Each number is 200 + 40 x the weight over its row's rms, rounded and kept within 0 to 999. Layers, rows and columns count from 0. The size before them is the row's rms in percent of the matrix's.

# layer 8 MLP gate, 320x128, rms 0.0727, rows 166-182, columns 0-63
095,182,206,224,225,191,262,284,236,256,155,238,211,225,148,237,211,196,238,183,157,231,199,116,162,201,193,242,242,171,191,217,216,190,219,246,197,190,193,235,169,211,231,113,189,212,194,167,181,189,250,244,175,188,209,323,178,200,236,174,169,214,156,202,175
093,215,245,230,177,164,209,240,214,119,203,241,200,264,162,161,288,259,153,115,209,176,187,145,213,127,153,136,238,179,131,232,162,126,179,200,178,257,202,171,186,163,109,192,126,204,153,159,215,200,187,154,170,92,234,176,163,234,216,253,226,175,216,225,154
089,164,195,246,214,217,216,207,211,217,170,221,239,175,153,166,252,251,158,165,201,265,186,171,245,199,263,161,243,172,226,247,192,184,214,204,208,157,178,283,269,216,227,239,186,165,324,227,227,267,182,199,160,210,209,195,215,190,206,206,209,189,175,173,118
107,186,237,102,185,216,224,210,221,199,198,177,144,224,122,121,208,199,224,198,279,182,241,261,222,248,189,230,194,138,168,204,194,230,298,209,237,204,241,197,242,263,108,206,156,263,94,177,186,207,132,272,228,181,170,216,201,217,203,182,176,148,257,144,157
108,130,137,174,255,139,192,127,161,139,160,189,215,282,138,271,228,185,215,217,138,180,202,139,199,154,188,169,162,103,235,185,173,196,191,206,260,181,212,144,167,246,177,250,216,245,193,265,189,237,200,100,249,246,232,261,146,209,219,187,192,223,238,213,226
098,250,196,172,180,192,205,208,215,179,206,174,230,197,165,138,279,241,133,229,239,242,183,183,183,197,204,196,212,255,198,159,267,206,222,203,226,115,177,253,259,261,242,186,204,202,178,182,168,169,164,234,239,217,202,160,216,183,256,157,129,175,242,168,233
104,259,177,221,239,181,275,228,256,174,224,219,185,221,142,213,195,141,189,210,207,250,236,243,171,189,136,223,169,231,149,280,160,206,193,168,215,248,245,170,233,204,201,218,114,198,199,189,128,144,263,178,138,197,234,183,181,239,228,170,221,196,156,192,209
096,138,235,156,155,175,225,254,171,171,241,212,202,273,181,192,185,207,246,159,191,204,194,302,202,220,158,267,218,149,86,189,257,198,201,174,162,229,237,160,276,153,217,199,214,164,202,140,190,147,236,224,233,241,187,168,229,221,193,269,229,209,130,189,128
097,255,191,188,231,230,191,182,191,233,241,234,224,211,171,222,196,186,190,196,185,168,237,216,234,204,191,165,200,227,170,146,134,272,186,153,170,199,213,229,166,175,216,258,201,229,234,222,196,317,212,162,172,213,201,236,186,201,174,187,274,258,157,145,149
103,109,204,241,207,178,136,261,219,163,198,239,209,181,162,91,204,255,218,221,183,191,202,192,241,223,203,209,176,103,157,239,190,227,162,204,230,274,159,192,129,213,167,322,215,296,163,182,220,197,161,162,172,147,240,125,247,84,190,207,206,223,169,241,278
104,181,203,169,225,190,116,175,188,168,206,201,192,208,189,195,235,204,199,180,265,210,201,180,227,198,184,211,204,221,248,188,153,213,233,100,204,171,248,182,246,228,212,227,193,157,165,145,233,184,156,235,223,237,135,224,147,118,240,136,198,264,256,226,239
112,227,188,203,207,199,211,229,168,225,141,268,163,207,200,171,200,202,204,147,213,252,216,174,190,144,158,211,245,210,249,227,174,175,204,147,182,188,136,204,188,173,275,247,250,235,203,204,116,208,207,106,214,201,231,233,146,80,263,239,206,107,180,165,147
097,227,131,283,160,177,241,181,228,176,191,177,198,184,217,214,220,179,122,213,199,237,175,219,224,210,163,162,248,207,156,195,226,162,200,158,163,115,166,193,204,232,218,152,199,121,226,229,216,161,195,220,105,243,303,132,225,152,192,195,231,198,249,187,176
097,216,182,241,91,213,236,125,139,159,234,181,185,228,205,253,146,174,175,230,203,125,228,274,238,178,266,190,159,147,129,219,256,215,271,189,217,264,142,218,211,197,247,219,193,200,212,124,148,267,269,238,243,133,268,202,123,233,196,258,184,240,225,159,119
096,148,203,152,158,214,251,209,153,188,208,214,159,216,153,147,250,206,172,213,205,152,178,240,201,230,230,240,187,135,182,245,252,190,193,202,221,230,226,164,224,159,141,237,219,200,228,204,278,221,230,295,115,217,273,245,199,176,210,218,194,253,220,190,178
094,190,140,157,188,149,169,204,190,255,211,128,234,219,222,201,200,230,196,196,233,199,251,188,220,132,216,258,201,178,206,88,197,180,203,165,160,169,210,238,173,192,189,232,155,236,196,196,243,213,159,143,248,166,259,172,179,233,240,212,176,175,278,180,162
091,230,173,206,225,205,160,181,250,255,294,176,121,133,252,168,176,223,179,206,222,81,208,253,192,210,145,207,227,254,154,248,187,202,104,182,175,215,140,157,212,211,85,196,204,221,218,245,272,170,226,193,181,169,223,190,251,209,154,248,193,252,257,216,226
# layer 8 MLP up, 320x128, rms 0.0722, rows 166-182, columns 0-63
087,142,296,175,230,177,164,131,170,143,221,250,280,205,227,159,129,216,232,188,229,178,254,183,191,206,235,125,201,180,219,181,198,181,164,209,230,244,180,169,159,161,207,169,221,203,226,241,242,206,181,181,313,231,192,151,176,154,191,176,169,260,183,131,241
100,165,198,182,207,214,207,213,236,167,168,225,230,173,165,208,207,211,166,269,257,162,210,181,195,149,178,275,242,173,193,227,216,167,260,148,250,156,214,208,139,250,205,273,182,158,271,245,158,130,162,198,219,181,181,153,140,225,160,227,207,167,168,171,208
095,172,260,250,290,247,144,146,146,243,206,167,210,205,264,148,196,207,167,186,191,222,208,184,269,249,178,225,245,228,161,149,147,169,197,229,167,162,203,179,251,275,213,201,207,203,264,305,245,142,189,176,239,167,111,295,206,223,194,204,246,196,170,210,224
105,142,231,221,288,241,160,156,200,180,237,105,225,171,204,134,242,247,164,256,218,209,207,187,208,207,281,153,168,242,196,194,178,254,187,166,174,284,169,158,249,220,176,200,195,177,195,275,270,146,242,231,255,184,180,222,235,279,196,165,220,180,184,133,158
107,230,239,216,219,179,115,223,117,166,144,175,193,201,226,256,286,176,251,177,158,173,110,221,227,295,111,223,240,174,205,176,222,208,286,239,196,228,152,216,145,221,150,230,219,202,176,256,174,174,186,240,166,128,230,234,126,195,141,246,238,244,201,150,221
104,179,234,165,183,149,247,182,269,218,176,209,207,152,138,212,217,119,213,154,158,185,129,146,322,201,163,242,223,167,189,192,280,211,180,236,152,132,201,186,117,212,195,180,213,161,240,192,256,254,249,228,190,192,160,218,139,226,213,156,215,207,226,237,171
108,149,213,190,132,234,265,172,219,199,135,185,178,148,178,142,142,177,250,218,129,169,212,244,216,259,143,192,186,197,341,215,205,169,214,180,237,182,103,250,269,142,275,207,199,189,163,161,216,170,154,142,167,211,158,193,111,171,276,246,120,158,195,197,218
101,211,207,272,205,208,230,165,178,214,153,262,243,179,117,214,251,147,126,229,219,226,206,269,183,211,234,177,173,253,215,165,188,193,205,195,217,196,287,189,115,192,200,245,206,250,228,142,166,200,164,174,227,262,150,256,183,252,211,236,220,244,198,178,196
098,208,164,266,203,240,176,214,216,187,205,196,210,211,219,155,145,235,240,114,184,206,182,153,229,222,229,239,245,261,182,189,231,179,202,190,208,185,272,186,226,233,198,220,137,147,104,188,230,149,183,184,213,215,246,269,199,190,251,195,239,268,154,213,221
102,241,263,219,180,192,179,216,161,148,275,191,232,197,218,194,136,178,225,190,236,189,176,178,196,239,197,150,230,225,232,256,166,227,230,171,214,174,257,255,246,184,181,205,179,167,263,174,171,209,260,256,249,239,214,154,241,233,211,203,145,209,267,256,175
104,193,170,137,156,174,153,211,200,189,237,220,134,117,277,202,213,257,219,127,137,251,236,148,266,195,180,182,247,193,294,212,176,210,128,183,168,235,198,207,157,201,172,153,248,192,278,257,244,120,203,183,230,302,247,195,211,220,291,201,182,239,212,210,128
109,218,177,233,243,190,205,279,232,91,172,227,278,207,155,221,223,227,130,193,215,227,192,142,180,205,209,146,152,160,158,173,205,288,238,108,191,229,171,201,193,205,228,185,166,174,242,232,180,152,208,219,257,258,142,173,254,209,199,223,161,122,163,244,91
095,170,175,276,177,214,163,231,276,224,180,160,236,209,242,138,251,173,166,221,199,136,215,177,125,197,220,205,187,157,184,174,256,183,185,190,237,304,281,255,226,197,177,172,185,217,227,168,184,212,183,178,206,246,198,183,227,218,190,228,240,230,127,298,133
095,195,135,178,206,158,194,220,239,193,285,174,174,176,139,251,196,211,129,178,245,244,149,229,187,145,264,153,204,208,263,179,240,234,202,168,160,228,221,177,166,177,211,258,236,174,195,178,201,163,201,166,188,150,284,223,241,249,244,166,241,167,138,220,187
099,121,169,264,148,249,244,217,183,181,189,91,265,215,185,208,184,147,203,222,240,235,196,150,206,248,152,247,160,182,194,209,254,263,239,146,103,200,216,184,233,183,150,157,182,193,228,223,203,179,138,211,127,214,205,131,245,167,159,170,168,263,202,154,212
095,188,216,138,163,196,168,259,278,268,224,246,204,225,202,128,207,271,201,100,182,165,173,241,286,245,180,240,207,160,215,191,224,134,177,239,272,224,237,146,218,171,203,192,252,204,218,234,182,218,163,181,175,189,169,226,133,159,229,191,186,261,170,171,181
097,179,241,141,261,160,179,249,244,195,176,225,152,171,209,155,171,202,65,190,137,195,220,267,202,167,225,178,183,148,138,223,138,196,205,250,158,258,271,232,194,189,179,190,169,260,228,207,256,216,178,194,178,241,201,231,169,136,211,57,206,193,275,190,253
# layer 8 MLP down (transposed), 320x128, rms 0.0722, rows 166-182, columns 0-63
090,277,158,206,222,179,104,212,219,152,215,160,299,163,189,162,204,181,136,240,146,181,235,272,237,150,148,140,164,178,276,146,197,185,158,221,198,199,192,163,207,216,197,212,206,198,238,233,185,178,198,180,268,168,191,156,181,171,251,133,215,229,169,192,217
105,200,228,176,241,201,220,204,136,202,227,216,183,136,166,244,222,213,214,225,268,167,162,187,144,265,190,204,159,169,88,270,214,191,205,229,221,225,158,207,192,146,153,183,43,153,211,193,204,211,252,209,163,153,151,249,190,149,191,200,232,241,224,204,243
096,174,246,234,147,117,226,280,239,181,257,171,238,202,200,203,164,243,221,208,232,204,179,228,194,220,263,154,222,220,292,200,207,170,154,166,192,219,173,244,266,217,192,180,268,203,258,192,259,196,202,184,257,138,192,221,215,135,257,201,242,226,216,183,167
100,181,208,195,175,194,213,147,205,208,232,203,179,235,192,154,214,180,277,125,196,207,168,238,194,233,256,200,234,258,225,172,175,235,219,162,214,246,205,167,177,202,203,171,258,150,259,248,296,176,221,244,301,225,259,216,270,236,166,239,200,231,241,189,175
104,183,207,186,249,254,251,163,134,222,243,152,184,219,252,178,242,302,148,231,163,200,199,130,219,174,179,142,244,229,185,170,234,189,213,190,245,205,177,263,132,211,241,158,235,182,159,233,193,195,272,260,182,228,203,181,115,144,152,170,244,156,281,246,207
105,159,212,191,176,220,225,154,165,227,206,239,156,196,183,155,223,171,240,240,234,192,167,143,206,206,177,205,149,179,232,164,248,198,229,184,239,146,239,192,157,229,184,172,198,230,227,192,285,169,266,234,168,226,200,232,206,201,167,263,211,196,203,245,159
108,169,230,149,208,141,272,187,244,250,288,168,281,221,172,171,235,237,193,212,219,162,179,190,168,126,243,138,173,224,184,216,154,184,167,248,208,193,215,208,233,173,130,191,142,165,199,241,247,164,215,270,259,240,190,165,199,141,156,219,185,187,246,190,217
102,104,133,189,179,216,258,242,221,183,143,192,236,130,170,216,188,171,203,212,248,189,227,259,190,199,200,172,199,189,251,246,264,206,237,192,157,313,171,185,220,281,221,170,213,217,194,183,148,284,250,177,226,219,263,227,198,173,196,202,144,174,200,127,154
101,66,163,229,152,170,191,169,132,185,204,196,242,173,185,191,196,170,113,205,322,159,196,147,200,164,179,206,211,197,194,222,274,167,198,193,222,200,199,202,158,167,243,246,233,186,188,184,208,245,228,199,253,159,163,191,254,232,185,154,182,125,158,234,153
102,200,218,176,226,149,265,238,181,93,148,197,281,243,244,196,220,283,182,156,238,213,193,212,149,188,232,184,200,162,238,162,243,188,167,206,233,200,163,127,178,247,224,102,222,164,165,199,156,194,272,287,195,229,169,143,217,212,247,184,179,229,189,194,144
100,204,199,180,169,122,238,226,260,209,142,215,165,160,216,151,155,210,202,263,210,129,167,159,198,183,211,230,181,194,211,140,260,158,114,233,150,201,196,238,201,227,252,223,258,161,188,208,173,249,174,180,117,283,156,149,240,290,160,207,202,214,251,184,295
102,179,186,192,145,186,234,181,203,230,219,179,200,183,224,169,186,211,263,224,148,185,221,184,148,272,269,162,235,165,176,146,166,226,219,208,135,207,202,209,216,234,195,182,239,182,224,220,184,193,210,244,232,209,270,194,244,271,234,211,241,290,180,241,139
094,153,200,197,201,111,197,238,200,256,248,209,253,231,209,218,188,196,148,230,150,280,146,259,226,169,151,227,170,181,240,207,229,280,254,203,243,240,269,229,222,188,226,178,243,233,148,173,258,164,235,165,109,193,217,114,205,237,271,230,246,172,162,207,181
089,206,223,210,223,174,182,279,221,237,255,156,231,227,215,172,160,171,224,183,234,170,203,116,213,258,224,167,228,251,222,165,176,171,214,150,194,165,158,217,209,215,219,228,194,170,183,193,181,108,206,191,180,328,154,231,183,147,247,239,171,174,159,228,194
095,237,269,196,214,224,237,189,176,163,235,203,173,212,172,145,195,185,211,295,250,212,225,217,136,162,183,208,143,135,193,233,189,197,185,158,210,166,152,222,215,158,161,208,197,225,178,162,206,158,136,232,199,190,224,254,145,163,274,189,161,248,171,114,179
094,195,189,174,222,147,164,131,182,235,189,233,240,245,207,229,201,179,224,179,197,104,193,177,235,227,199,191,169,154,136,195,224,270,147,166,154,189,192,181,205,165,192,197,223,196,226,181,210,123,164,223,202,221,249,164,216,207,282,228,117,246,194,199,201
099,103,173,209,197,153,205,144,237,198,279,155,156,180,188,210,217,145,273,213,292,188,212,209,218,242,197,173,217,233,226,190,194,185,185,159,192,209,137,204,161,191,209,216,189,170,229,287,203,209,269,205,174,159,177,180,288,199,182,270,237,258,225,193,179